From a checkpoint of a small transformer trained on Wikipedia.
Size: 2 heads of 32 (1 for keys and values), MLP 384 SwiGLU, vocabulary 1024.
Architecture: RMSNorm after each block, rotary positions, biases, normalized queries and keys.
Training: a variant of SOAP for these matrices, 97M tokens.
Each number is 500 + 25 x the weight over its row's rms, rounded and kept within 0 to 999. Layers, rows and columns count from 0. Numbers have three digits each. The size before them is the row's rms in percent of the matrix's.

# gate: layer 9 MLP gate, 384x96, rms 0.0831, rows 99-144, columns 0-95
# up: layer 9 MLP up, 384x96, rms 0.0827, rows 99-144, columns 0-95
# down: layer 9 MLP down (transposed), 384x96, rms 0.0827, rows 99-144, columns 0-95
gate99 099:527509474512486458525484474490509489524466532496513477523501502475509491467474505460529522468481552501494508505505495524548458557452507504484512533478479464513505522516514547454443483455516482508527506481516512525491507523483484524484488532523500505514503546479531441483506488488529526495
up99 102:535498535505462485510507516502524506534458520451528520504466517538518515456536506464506496520496505488448498481473513529523496490523489515490499507466536481477462525527529516528503495507515514493507476470514499489457547528504484484493528525532530537447445534499512468479518521546478512501
down99 094:517502529501520505500509459488531444462549514502520452485547514481495483553523488485515485506496515523508494500510527498519507462528490551495516469447539539548510489498487522497473551492515454461527502514508512522514534512512529494505477473491469522516505542503516545522496498535515488484
gate100 100:498524536507525475515481505514508515515533515466486476486480477499517496536466482486486494549468495471487536506532469492487490538530499480510486483538483535507456454527534499470531482515518458507530469481498432468514502482465496536535492475526512475498491465459489485485473488512522487445
up100 102:498471515489515495517494510505498544477510487519507513516462492499480518527522505470498507521495542510507520509493529488501517548546533527486475512547492473479547553490489510469486504528550474513474516493536525492484484512503532480484492509478494492480444460470480494499536552412517479509
down100 103:480486504495543497514561536506517539536516457486519495475504495497491529502525510527503477513480485490537495473507502518535518468471507505512499506483506478507495494487471523527521493519491516488513492489506516567472511435543509474536516477498460512488546546526495535564481516539468479523
gate101 100:471514512506550505544481522541477497488506536454487505524505516504477538472500518541501500471480549520523491522509546478521464523513494504502492460518447555508532515483503494512466540482505497515518437522514510501486489521509545497493481514472521514515531475456513493490495499493566502503
up101 099:476530499488505468507472527443527472488520515527475497520482501489488452499510507497496507470513501469511557498446520533501464489493486486504483547529504482489526485513494544476508497486519509519559479474527480504501497461486501495567531509505500485511467464479464507480492528552552528521
down101 095:509505483480534464501514510473492509457487464501508509557504487466515487500475514508503509457504503530488489472492502504519500496511501486497514523492490508511504569494509489519526524534488557509464533449542517522489510538483516500453483525493476536541527530553514448492489496512447455485
gate102 101:521487516444494544515524504493546537491492494491519456497521467494512565502477470544495520528482510495520503473512527492487450459496510497485535465475511503499512511522484498463483525511484498479511470467483532514504565491483506520506519519532485501536539490510502535469494448466485542506
up102 108:477534524485482494536489495483505437549505475493506530503501503512482539500473474519522521488517457551507509505494515499465473483480511516510519481485502511519445494488505482521538561525488523491559502464494537464499509533441463523524496510540489467533526507526510503493489512468498466502
down102 106:517522522526467508497498492509501471500457529499464494502499562480516544494514491493547496457509478509552521519478483492460510482512475512488519497446521481513517473500467516549479509457530523512492524529488474464531487466483509540466500502536516482527549530490495495510501468486554475500
gate103 102:468492536549526496467515459481528541490471539502489473508526457465471501498474477534508518472558527464483481485474504502498502519511513451494504538487490496522509469512523460495483528537502522524513459521554527524452498500495467515496522500521516520505496501485472469493452517509492532476
up103 097:504514486515537484467471524513457504471445499458522496490502505498474475494490526493506485460529459539472554513473485521502491510500445475533495429491497437488505491527489494449513527526479489523498479512544529461517511492486458511522514499487508508535503527512468497507476487482515487515
down103 092:442453487451524490508478469464495480489512488473488508478506495537506509533504486522525506435549508465492448492508529496521523522470518500490500515522521536528516515529532498534538503497480463472500535443521520473471490489489536509469489511514531494514524520480521488489466497499539471513
gate104 095:507504467545507477484455499523491552517489521488488507483523535455498529515478480491486518489517528490537490502505573480496467456561502486502485546533483464525503538483447474512462455517530537511502508470475509502526511491466499530478489516483513505504474499521505543494490499511533502496
up104 097:507560524484516522525531489488500523446515511492499462495516475468484507492518502503469506490451488480534461513498512497476502522525506510520472439495511488498430490466469501475481484486473475465537485450519525499483503501477483512500516499428465527515501508477538496474468503458497511491
down104 099:532513456483480502448476507519475492544486490535526518537461522480479511502466422442519495507495463522477501474519488529496502537474533519460486506540487497493513538492496476511523473497509475516515509485510484524558494516489484499535538526504494481489495470534512489518454511476487511478
gate105 111:468504519556520489507548514476513472459504494494505512473483490460418478496526526501484528534550485512446497491488537489523507475524548523533495508528472504482507526514531507518502472493488487465518511492493487480532472487488484513542485486523497540484514506458508520505533475460512487464
up105 103:493528522515505493518454495510500474539481495471486492493503512503501482479496455537439482455474498494481498490527520515492479550465467510445484533479495491470492536530489519491472484481503495487477471536472525536535517485535479471472526538528502457508466495454475466544487489503483529512
down105 088:476519496537465511498484492504496462490491531483489482487447461489601516502510490496514485471521502485465496493514517463510533462484461496562524543511506539489512506508490520490516503477557508519510527459507500503510505526486520502511479466499548527495535516491507535489492507500536504464
gate106 105:528572482489551469467553491494493515532526462494498459533565526512497503520498514496498474485529494511498478483520519532486503495478530494524483529471470544505498521447488499473506506506500525473529535569499520455512533489513509510512489508471514471508510490526484475534486486517512511502
up106 097:465464506483480486556519533508465533482446522478451474489517565499515539520507494482460514505506526507462511483480547481472485476515501507500490496494462504534511509471499485472510525460524494494502473493487531477527469513481459535505519493498486487489529509525518524503449444527487484517
down106 104:485483542522559521532466490510493499550481502490489522506470498501493560504533501498541503465502516495539529507537482527498520483508503512534497507444502467505500438516500497479468521499483477468511542522520509457502482497457522448510533506536505521472466521491499507477497522475530498464
gate107 103:504508528449508540469520487506500467497521459492527516510468463455515476498520498519507508480453507480522482524482448500488517492498493514485508492481491504523525551477501526466510516506513513488524531517519534566508501499516475484487487496529470527480486496512475525497521531518466558583
up107 108:484448486516504505474540479482509496475450526541508534521532502488478492552463506528454515501542475510528515485474485501518475513439515475476502464462528454480467538527490494504519503511505443531486476519483484510475489505484517484503497517512524544487479489492515513462519501464500465481
down107 100:496515511522483440464539509494485495495528497507491475529460469492513495517490513532493510467471486527514502448511497518446504475476458497479507521486473497534498484504507521516480461497511546448472524505500566499489506487464544513488494520481529473518464505478479553492538504484508515551
gate108 099:494501496535521487524540474478564483511455530476474500535531491451506516476463472516476520503481484508500490530555497522508468464507504529514516469516493484505484520463505537442461471491533467507517508484496513565476525469516490523494514473514498482477501480504527498525518492520495489453
up108 099:555478516521504502526516525542468484487478505523494496488462523503491487488503529447514486479508530527521456463501481463497499515499462556519461493470494485474516501470529475520510488483468462528478469507424511470516522492467530512505486488507474508544464496527510492495518535507538514475
down108 102:504538509440538525511488517518477492514539510501532485473508466529496487495507495480507544478472507499469459466481477489458489518537491480472543472452481501532499473531517434515482487500541530516478490478465505453508501508492535485481499506450489492546454502512495510527474523498491503501
gate109 103:520518547526484467516478542523471467492491476494474488476490515515493502487559515467516508541474509545480532534511460466477506492498477438485473517512484487497475508475540494555528473505517494479473474474468542524489502467511466501480502500517501522500527513477526496499522441502501536523
up109 109:473498477499480465492441553525506533500488546536543521500451517498501506562529494513486484506485458488502520497469554512467496511508510521517490494507521532465461462500521489534467495514494496474516500510493486517495467509450478508522523509492478482494478492482546513511538451536517494471
down109 102:478499495522519456460483502438494497501495510470474512519518468511481517489494495509476485493488478522474493507486494501518490512484468447503518488502507555531497509491464458426508465488535469511487534547458479505510463531504522490528487469482532473547500536458471529478489507491520479478
gate110 097:475451478478531525520533487505528485530547498484460497495507532500497482517528513516506487486529511501500508503450493543494502484518500431511514509467455524441491517503475503534497493499544471519471483505520511469509494548490499507504571504516539494561482493503477521502504487520531483528
up110 099:511492469500486486487491493466517489512535523507486489486427486466485486505500482488514507489521476518458488499539526504501495497477517535526460472534482521466452531510511513415499526466469491531487476534527487505503513509512516515503498500495453524467485440492482479491486443506481525467
down110 097:479495464514496478505473486502480525539458507495527439523517505470476490538488497493526497507471494482458477559474519475517501497480527473535486507491472499487571472522497484528543517523471497490503549511482442528527512532491472507491518526532471485526501504541473488496504517495502454501
gate111 096:519525523478493484496510497494490521481519493536540472487540485493489495521448505482483445534472513511482476524516474537487503543504530462494504504513494458492543518480480495469502529498527465489538502475479481466495506514444485509462512512486516515557536460479450485477497468514516522454
up111 097:521519482518504527480497509509472453491458517499505551532545523454482505498471484427486490487483488500454492501539530504495483524451509508457464513516484510491522505489527485491497485464503453510493510523511541456479491449496512472498467544517527492509450517485499510473466478492512490489
down111 094:495476467502486490538516481500529484511499459522462499539474519488495494479483500474492469537502474473468489522482468497461480504537496444530466549506516489505489515506483536493490577506549509485473468467462468444461499507480529550489526493495505503494518499496509521511510527529494501473
gate112 103:539513529512499554464484537525482509513485492515546507515505492487529497525522531480495527490508482481423497507490485499490466489471533504494504468470472520493510504506495529452506499519561492552514483470524546529503497505501495464553493514539484502501513466499488512548513463491539474483
up112 095:506515491535513490506540480541507472518511480480497520543518492454503440507515493518535513470507485464495495526539524489528546492497479513494508519459476502476513511534465507449520508491501532491504504450476498486468556493486508523511504562482495499481492544538473445480500494515487534480
down112 103:513541475488501512539504483470511504468480527508500494469525486495527474478473507466483530490501456512506530493471525480510515509534505500505536522491492514494542477502472515530526587477536481523499494543489508520484555499470484497508518471499500508447510502541523531527512522475550457524
gate113 105:491518472486473480460544521522482448519485500529513471485528489527476462531520523538513541502524474495532499506471471521505456490491519458494492503477508500496510491551502506485545538516504489519527502512482492465533505461480499497486500500514473467490519460450492471496448473537457538476
up113 096:489521498533518446510547487482465519485504498497512489500485503480488491540534531458488500500569473522500484518477521475510522505504496502532523522460498454451558495456484473499504541468482473502509509485501482484490509480492494537459478518452516468549498483528504490496516490453504505459
down113 100:498492541464526530501446518497540546494468506472498480535501491510524488501475490529493514507433522465495519471461504471506533505480530464487518529496501532519475490475502509507460480531521458527504486500546519491513483545498543476522545526537488539483517511500473508529527510468481498493
gate114 096:519520457473480476500480498515491490552476532497494512497516509521509533526482446520514468456491524552471465454479508540516500501500500523515491486454489500494509455523482506473473470478444498482463489513537520482526527476500501502508540509493513493508476490506533445478499441540492498485
up114 100:562479514480462483534504505499549490483500463457509480521520514527485465467503544456524468541504470457499511494521494528508468535524501528499539494507467500495475529500534467449471507494552513494491514484478503497469546500476461518500532507505496536506495510481496477481517472464505510479
down114 100:509492510506518536464521436497497491499525525523473503452501462495462500459531465456504507483481493512522496496505495534521491496506523494538479501543521517505502465513527515493492485501478502467468499470486504457522494486534497465462502459531510513526525476515489535482466496522505591464
gate115 098:494539529480482517508523511502499482467476506497531466487499488476491493457523544466451537433472512491489465486505501501510493491473516471532484502515511527508532498453443481467413499480521507485509491507501488545481514472487503508535466510492495492499472467532480461505527490502496490531
up115 102:494476495478504516467489528504503488525505484459491500493512490508537537525512512468528490492558507499505479465510467477482500499478513497492537545456490522476470503507504455461514480506495465484523499542446493492458533493503513465484515529446513491523479534557459499498468446528488520516
down115 101:490465560503488512520506488469481471481536521535475496506474519516484523511514542489520525508469463522510555489458527474510468461529514468477491519495500508541513460539500468488485509507468489489516515507480515560510490491487475474554498532473539517477494503475472519498489530496516445485
gate116 102:518500518491427531527521513462503503494477507520505489472518501492487493499539510491529506495519531492495526490501475484499518465519515507471511447537510519475495554547490560491502501493507468499497459474523496551463497535545490522509474467480500501494537475528495484484500429494463497473
up116 097:506506509497492509521509505525460521479487521530481525498498533510519496527504492526507498484464515511467480486435514527486475465477470457495528448482499490525508477514498507505495504565475488459479463500490471432523462451500489495550521524496531474493502539464551504493493528502489504524
down116 103:490487455544540509548509460510544526496488544515528459537508499463492502511489498489506501477528508480476516442552538519511528508489477505533487516482516516515487505518497464491492497468531504536533501485516508520455516511492487485432502490508492500529529462490477483481550502517524469475
gate117 097:519519495474495491499474566498483487531504516527491481513540479487490530508530532461500512489477529528542480527479490517478491466520526513468500515478489489554478431476482571513537470557482522507513500504503503496513489544507539512525498498520523498489541498493522521488513487462470526505
up117 099:476490546511527459534530456482463477472509514450498530526549547527493519516481511517520499497502503462520509503480490511500484546499475513472480513488528530535511509519483504486520451515499519509471536461507500509471500516471491493500542517517466475511466497485534468516465540525528499442
down117 103:515498519495564519504498491493543501494469517492487484491511519511450471516509524491538506559501515482537509472487552489493489484521538506459473487481479472540538438525496508487508550497509485502543539510495444492522507520511498492494470514480504468499472498498480521443494468538483511514
gate118 106:493471538525484511495476490533475472487498459535475484474523490459461468490488510494506494529472531491495488461489484528468493500476518492522498519515501479541480540455482502525496456538490486457565519524520458537477513502534459483524549495530490519489482521498518518512515484515514541464
up118 098:511504483460498517465535494474482545469510523493528503509502510518491523538457527518496483517497542490458507477466487551498472520482507508467517504473523526501505516487471489510512483490468514539516491482466521516473558515497506489480505468521513460501425473475499571521521529499466504485
down118 097:506535512520496491494542536540491493501478510489472465487521461516520499469527489490529492501560478525515510482507500498526563478540465485521484517466500537493432480513496492521502456523493491504534486517500478490447494502457512474485492513502493524533517546513506454468481482467517464478
gate119 094:433454489514490473525501501558548501556499487549488458467511493503470495497470525492503482517500506481531480488509504527525508513513523482505473498492524507506520468500489478533481540456495489471538502503456484546474512517516494504481492506531518506521463485517506547518570497518510480484
up119 094:514534554500507501571473501488494479504539494502499490536508499502511451507509517514477493477474498513472535498517545486473500484478471459505480515514488422504479484509468478446494532528503504503503503489506511503500487520516556528476530470534488525528462536489497455475496466494506470481
down119 095:506488489486494480465527496512475447498494519517473474472512504520484527492472480485518487498470504518508471536531501506439462514509517485554501477497536502416504532508516468531505460474475498482479527486530483495531518486498487469496527481499463442510501467489521494498503501508559458486
gate120 109:519514467478508440474494511482464507490513517473456506464508528479492485487497526523511479521499499531452487463494524503465494499492530446475501507477494503540494516474468500509523512554468499538493510538486521493474575519506494464490452469503481526506453501485519517534493494525478520533
up120 103:499556477496457542502512500501500475502520510497477516492445503466488494508518485488525567470483519488523545519475503533482533530518507470507478467495503517486518496519529500530492511498490486490504481530438488488517507472540496512479517544546514494448560448515496500511492530485518494472
down120 103:501495532479522513476460533493494496484504504494540513461566474489537516488491485483514542454517507478504515509522509500442492458495520500510454501487488465503481520499498451511487479508538511466478506489483477454500481517503542474488505483475520498505496563506561510539519483513552483512
gate121 100:511492490470526552475529473528448464542480480496517477497565543480488477491514484504500486494490509510526530526507518509525476480493525504498502470558520494526523515466448492507548493475533491487533508503501556511490513492518506473522509517546457493476507498483437494513498493461502508504
up121 094:525505517532456484532476513497505513507493506516442550459509513486510515489474494461536476500487486535509508497496525492478520487485477488513512480522525458518497502544519505508502500520473494549524512469486498546462507461465516506532519509532478450451537486479508505510492483542567524468
down121 099:467523540493537519533524520548467503478493467514509485474499484473521490486473543475478538505500523524523515510461481508502478531513508504514491556482514508518533505519498476485482507504498473509493528503509463486496493448541496482547497478490489556477511460497454471492485495549497457555
gate122 104:526531451496510492512550499472505533514509488500530517501499505534537548511496523493545527473507491488480493475502513467473440516521486442473527503447525490514486523531466498493476508487471547479467462501488513517447475504481497478500529503499463516535479488496503496487516536535495546513
up122 103:495514506484495501531495457534487487491466521527474537490492533503509474469486489539477549504490514531491469535507481504525475510522498547544470519539503548506504491524531505516540517517533535477485511494528474506532503427472494536506485502476497468516476512477484516461525526497475505558
down122 106:500495527497454544500500471474484484489493520505481498492496503537476489492477475516488469465460506443460530498486487481524493460524462512502447505484506451522500465520461519471505490457473485542528466516496482474496514549504517507528497498444520486519467478478482512498512464540528475528
gate123 103:475501461499512482528515515480481514535518546483516450521477497516465511527485538466479486468478477464480510526461515475460502517485512522464493473478514501490457511524516528500503492478561528524492431496528500489538507533504451545499471510508544513472486520505486499490513486501487470471
up123 100:461519524517518519508509520520449497556520464490511496537493462491476468532553471532471545522488492483498492518487529537491513523517511518527507519491485553494485470517506492514519517519509472519487475512482449480454491520504448475472553493492495517492511475530521547520483519468494525495
down123 107:452508502463495466504486482533504458472514552550521502524492475483504465503526498516556532497470502505502496532494443468535539486457519503506517518452488529513488474479473498479495500458525534504542521516533515472497495497531512509534446489524503533509491527518495516538491492488492481484
gate124 092:470494505526516489542478547489477499533523493506515464467504472518531468502537501517534476468498523497520501513496522511508535543471486490495481513556502462514475514480492533522496527519549469526447512448517534474504452499488486492494493524544492512476481450491489462507465527487479498527
up124 100:493485462514474510484529509519487520481508542483442474528508511506527494523546495481493500545524477466547494511499502560480503536518497490536525502547478527553538553525514487517494504516478532480522500481534485515476481490512471495477512460512510532520542502502493461489458491510522465500
down124 097:508471502481476483498461496482485481543476461516512518514470511497448505520502486497475535491513467518466486448550521485429445451529507505480507509434491479482521509522508521494521492537478520479474506511472510499511496537517496504457505490480511482532473535521511545487499482522512502471
gate125 102:558485507435509474482497458505554442520508522472486484523491477510467494494509520496553515502535491484514490467527492560479463511520498475522490536513522466542498479487495486549478495559527472508498464492496513508478526509510525479515517506453503519503496506522510471500519497522472501490
up125 101:497508497471507470494521506475481483509546501501497494491441496510517510486540502551496480533509511504524530533487470523519481522517511468496520509500492511484496533477418460501506509518472539500480516489476517490508505501528475493511431497504438508514486443472501484490484531482526435484
down125 103:544485475521482484468524518524465496467468486504505529493536489530527517499507466481538528521533468519517527501470536500529500515503500509535516517465499488482498519455520538508520495488530450501514485498566484467505525572476533512487480495492456497481494519471501450520498473485504481530
gate126 094:516507487508526510472466471450535505508524499446509498485516498465513488504490537476559488468506493459508455505485428463462525491517499490466477478482553518481486485487480526497499479516533462516505445519478466467495515489487478483511505457485513486479457492479458495511506510516494489500
up126 096:509509487504473475543523500523491515511500506484472498525509483500510555522496537488497497495554444497457513504455538518501508514545505493504497484562500566503543475509526523507439490499497457499509517511529504489501481521507483492528506506455510525488479506483492529517479496494534430521
down126 094:486503448482482511453521485506452524488513482502507514470497493520513535467540494514497541462505475486518529516507533456481505470450542463464533514508507494469477508542518524486486475485470522467513534516464473517496522526518480532544470494500541482488495495474537504487501549509513492536
gate127 094:496452503451514509497521505497505490487477476477520535548477523512528494464478528486457464504494469472468514504492470507454495516512512482457495533536472506547468462507488521500501508518473518466468510497526528477510515510501525460487514523502473486536499473508523498507545465539446483549
up127 097:494506492508524506483489500523523441476516466543467542519504500500467466501510483506481521463523510523528513492445458544509472465467511518540489500501479452540511485476499503496484538527536488500503486505558507489524471520480505479508451507467476496512469463466467517455485528488509502507
down127 096:512520513508488489504476522512486534519555536509537479464489512494501507476536519502544522529490489521478523530531532499487542546491507506505493503490568539508484496513499486496477533507488502499511512463469467468423539543479514477529526487530521480492517511494542513519463497466525517491
gate128 097:491468520501525541502549488499525495524524484537480477501497483566465490492453548502499492532482554504443461446493522479534464530465514483481511496451499460459470496530520491534494501518502507519508485513496493493544492516485519468476513500499499477509491485464496490520477470504525504490
up128 095:497494491538507490518518456510471481481517524471521483501557520521551499492529521533468492469487531525510502473485452524493486483532463528482542480467518464546490489502488497489506483479483496488433465518501470492495475462508490491457536460506506481509478523510523503477480466488530449497
down128 092:486547499453507500513506474499494484502470450538471547455490490540542475517433460508519466484515517490504484468489506525470488530486497481522501477479541555486479477512530517497547511509484495491504524477466531530508506485519516470485474541515491512483473491483526506536497532480498536487
gate129 104:470526478502539505498475523495455515522480542498526478497506506467511521500465485491490525498508521515509512490503449497549512557479523472464489517522470493536500482560479490479530526505484452489512460496535479502518457514498577485494495472527496492521483512496457526543493497533501487502
up129 100:527521448473480510485556472503490526480474484552501488518497451481531492468525500554472491456520501507519515511512534511513546515474529461442504477529481513512511539490501479537500504530493540499491472501493517471487491491476527516504527492509478516514539496516526484467522537553505519515
down129 109:538505522462460479527519532507495534459535507495503538520529484576510542507505514570488474508475500483512536484501483473490467497488503452483541493499447507483516510508521490468519461503515508510524496513472489509532509475526525534489502523510507505512505484460480500541547515511474527508
gate130 090:484496529479519474533557489510510515484497503482532474498515529458494510493499504484493483494534509522528511470499485468467448524484451477506491500455456482463504512488502512518488526535521486516552498523464542500484473505439467514504522484492466503539503482448541489487464503480480465528
up130 096:499471550507489465513491480490486453467511537495496483499458492525513515533512504523528484497510481479540493525537491535492547528494524518518506536510460451483506505514441523499524488494488546462506534532548490494480501484482509538508482500500476496471539530507497548529498506442498525520
down130 095:485498528481475506495507500534521514454493520474502560506523536514510511492445515432490513514471515503505455510502510499528479440453516477483478503486474523487512446510491484496493495528454500451514495472490485494498498442516462529491492504518487504450535491516495488500504494531470542486
gate131 100:505479496516509518474509509486442526497468486537509513492454510501489472501503515542544484491448490537495535479501477518510489504455499503515450487505514514495497467489446515546470504518475469509509497475492474505497442499544507479481549551505486510457473465503504518459471505468490521520
up131 109:496535541482483519487483476542522508514490448514494467478508461491475492441485506472507516530518521488485474550518527495468510487510508519463476510507471479482518545510510516548478505503483522526475515516510483455463501477534489455477505522504493497491519451520542530450512525471462487524
down131 105:513507521517476491520480480504521495500547506531470564477486468537537515524490515555493512460523508484533489539500514510503529463520510494508505480510496517486469506481534482511498467495484492509458499450520539526491489493459466548523501509497517532546490558519449517522488531520483523512
gate132 096:524514522507546530506506491503443521494440511502511508493471468517511507516513511484484483528487538533487478533562484469482512476483523499503516477519511501485517512482477509540473536492516556539523470495519511582484527494506488494550478507506510500514507545517490503517560513492520504486
up132 102:488521456519515474531506486475487479458489512514447516484493471512549500477522540476468491482489482464523435481523493498491517547504487518480532461504484495526458516516500542526484490472557523505457538482544499530462490456499512513516490526511484481524513504520530475501484493477491519484
down132 097:504505460495485515528440495543463488535512495510541475466467469512485518482503459479547522525513474496524527512519501456533471501473506477502475493485508520523527478544537509488517522490440484499492464498457508484497517505504460533499456531481530535502480514463503520520536489512518474497
gate133 109:476485508462493476518511488483492469538471475533479473503493504488482512496504483466445476470449529494513523500523475517520494508536516507485464526489449488481539472485492496536494465500519489459496495441487469508501525467508483487528525461490539439467472480540485491529475510511464515510
up133 103:473503530532505460504485492471491527527473470497467493505533527448517483460479538532546483542552467520487515490492473497500525502488547494519491468481499520459490506514511534476477495516461499490484511480552542523492483498525466475498497512445508467497520498462520492520535468492521511530
down133 110:535497496519531503474522527489531491472497458499501518494517537532491495462502525489485485496470513470507488492505484503516474525554503458514522485499490495486542496494511506496471506500468531532516500509498477472512553556469490509486484542498484483492465436514539527424502548486541501474
gate134 110:521550490495533496484521498563520500522489508462521485498490532471497479498488525517462519524490498467473505472517504542461484500557489540509522505475536500463508495507541461514489486515565532508451474536534493523512492473495499519474501457512513493541506520528510517533498501461494518530
up134 105:469473489466477499540506473459511476525486465526520438495535478510470489476530488514494550472500507477528522486479486499520507464492495477499502499525482489560519509483485500473462487491529512533577540507479491449525478509494488499484544515518507481464510515504491476516525469501523511461
down134 099:478535494529488510495544506523492508467502480504498533512471477502480504524474495545552481503491500524499516514488478509482525473546478424487502476529476520571507493482488478464465512508540524494467462486494505462516519534476515517459452541498530497493500489493524512475467522516484474484
gate135 099:469528545480515464499523534467476509492467535475507508517510498525489517524529528546516510437529498475452533502521476527476514467520513500470457459570522494542551478500493487478520498499532482534502491477514489480488495524511517478517501522543529491474520530495488493518524480504496512490
up135 094:562495504482466471501503464496553510497476502485504451486520508493514566490508504500476457460462512508459499470554517457475501488472503542508480462499540496520506486500512519497498496493441469536477492514524529487494525465530495515468517514457494497466501527484478472482514474507510499518
down135 102:489524534544499544497525581489508500482537504491494501487513496510494501487457463486481478455494505504515499516497502537552506500492471476504465500522531579473473479518498507502488516487512503572520518493496508543497518529492471470503479467508489536488505510493486499509493493546525449502
gate136 113:505494489523494471507479503524500485472559486506503485459525529522489515504495481455491477521517497517507521508498487512461478482521498511487488497476519504485444542538536493557460501503473477507514472490575537475537560533533491520501471506474525516476485529471476505470530510481508527491
up136 111:447477527499483469530498504511509471519508522447525506526489546505517511525488478449465508484476479524503490498500489504493479464520532504515497527527471507463483524459545487515477503535536472537456466574488526488479496538466517514515496485489530511519515528458485504511544497496501488504
down136 105:524477532470466491520519476469473539568463506496465468492460467472459501502478477487462516546452495517496514494504465499512502507463467491519523527477518497477519510514523531507513477496520515538526445462483475476536475499520495503531479519506492514520523471518463497510510494495508545529
gate137 097:550491516466485507536499481489463491504484537553544475521535495537525526452513485537503535521501509465502490504536492462518527494504484490453496503541488504517468458545494502439454524498429475492478466514493496498512506507509510520492492469510505542526485496497506488502495509497483530520
up137 106:537476540510459483497484503495495510501536489550520463519466457511534485522493494478499480509458502510531482497468490431492483486488469521517508533527494536486463513513452508443501433468482524522510505526506502504471474500474508511497507459514469511452488510473491509541494494518508476517
down137 104:499488545508506489538495474481505511484487455477492516565513505473528534480497474502505490492489471549516548522500454503545535523494505503496494510472495507459528537532516484485473518575450491502477522510532538494489521503511512500521466535486483495509479518523550508541510527475489499503
gate138 098:515509499508502469515546514468527533458481498504473487492495461493445482546452470525502523495460477520495499520518525508463509516476502473470496474492508485491530540490484534508498525494459541491517495496504507495498521517481468477469540464531557465489460536529479475553500483480486475497
up138 091:526485482493515529442493509528494527521497506474485481530521517484477498503550471467501532475496540536510494490479517471507479498474538526528475494493489476479486517526497473530494430477441494471457491508506494549490493482439514528495487470493519507513558478536491466506508483510524497486
down138 094:501512483490540521554486468520518558507537537493484489529463532489527482536512568497512480515495500507502503502507529508510464514484500469505534522477525523500495510499469519505453535478498551472510449484506472449519520526537527462487502525520507487499522493500509490526456479540494485486
gate139 106:528509516498537473496515515522485490484532540522510504481490428502496474511491506495520518488516496480510466505505507495533542479516508500540508486489489512495577526475523549471476484491480514521470471518520461538513535520503467494487541484500511443526501466519474522522489518512426503502
up139 104:497532533536468491524456479489505504473496495485501492476514515439513493469474461509473515486484475498479526506516507540470499454445517499516488497490491458506467501516503477469467548484487507482519546483486461543531491502525508517528488515457477511473518448490472537470480487465524528517
down139 098:494502478447505509507474502478484520473486497488450509492481514518488486557449497483489529503508514520498474490533505479509515553523455497472497487490517511510485560501493519515466490553462514463499496542541508487479516475513484515478489508537482484499486540506467471466470478442477499453
gate140 098:538540517529476455540505518469483500471485504486488547490516509503526470449522523478525486480459552451524470549492481476520516533480480504527502487433478502514498534506485501510489533469483473481509518471543510510456527516493491500471490523493489488516455503485487476510525483495488537495
up140 098:476568502492483494514486516495514455502482457518492471529513459502508467534488470518499491510506511515503494531522470516499496468529493466510511507485544475473461514458481506508490507522505520476450494533493490450500510487492488496501479542548541515483540514519548527471457481477496546539
down140 101:504491515514478501471519515483525536475506511453522478501527487475486449460530505503480494525490519494498464476539469470456509526483531488532537476521505478501497503475509498488496468499439498542501529485520493535530496543456492451510521512470539511493505503479474513504480552522469445486
gate141 102:510462477480528486532514509515455505526419498520506501529496450466527508475485529518508507494458528487491439524535516503475508520445473478441459500509542519482527482484530525532527501514527501532474506511507509499532508514458476500494524490509497508487473512493481514503535486501535501500
up141 096:477519503527531466527480541521430531542489509476495516493543511486521496507490516500506443442562496474463474495457505481474560489495514445482462518476489499509506508477475521506510486484498506482517506506528511465526504498511524509474465500489504502504484483485460503513521498536539528505
down141 096:552471517523501478503485486518470486471483497519510472484520508470459520507499458522484499516464528476516550466493461482509480495502485537521547479534531526481500523487528480539535534512472461543505464488440498461484507499517498453528491500512531484500521537533543502504484507471503506492
gate142 098:471537492470481470552466491494472515538507511486434527476494533507511503492498492471512516483458487493506493486480501508519501524480469467479465488496534561499531506491507539481469497546516467498506514527505535493477501506501584519490543522493480530472512493525517495502481502475525508547
up142 101:496479524480488478503536499482540557504510512530455500503506459489513493500524499513482515538478500525491489478520546541542510483517512487522492516520548511553516510487535554460494497526520515540477535507482476523515471556472504473470470493534537537516531502507534481519491492494527517499
down142 097:516549494485547514521514509488534481468524549514500517536515534520494472492464540475526536510512464521523479465492486534482498478505559482503495493516462502488455467505485496485464497512485542518508500485509516480507509475524538497553445525484475458483512504473485472492505543502508459500
gate143 104:455547472535489497523499500488528453532497510481498520487480489503485493534498543519547470520502512538496480496493461502457513505510521439502446477482502476491490443520504508547497488511505503448506479511505504493549447513510479522519511468537510493485517525480508473455502542497507511520
up143 101:460512460506520485517468558534537498490468445490533504523490464457479527534536468481547488492523484494518520503512446494505482488551489490485525511507511510511494501489486492511506495479477511478499481529503490520491542492476502533471532520454452488537506459531488514533513527475498539507
down143 104:535495519468537496530482516446499515499469484493521522525469511500438534524458520511464505516498548503505525510501530454435519494427475472503497494503493498481474527545462490491468491504465471498466486498485521518509496500510470537498491509526473508488480522483506514472503484497548479491
gate144 092:529527512519499482516497464464504491509487551518499512514472511504483506521490514483504497487476499470484456497471510520462521480479468525482519530490495456516525490506511471496472492506499456469461461447509546518510549512513482492508490504525490437506492525515485501567551497540451535511
up144 093:497461497480446512463479458458511477515508539499524526532483517483501534546503525509518545514501486474482453524523494467524488486488518461524499439493469506465471473509511524458469470527505491479489540502488463481494520507494457505510495531522455476517532482477530486472511479491492510515
down144 093:493485468510521480546520536488538467506533481490514478434534494512475494498522487532449500455520491497526525461505536520494501513485479511489507453456502466505499500535519493480494526499524493485515479470503493504485483508489467476482440505489531524489526446480470532476561506513514506470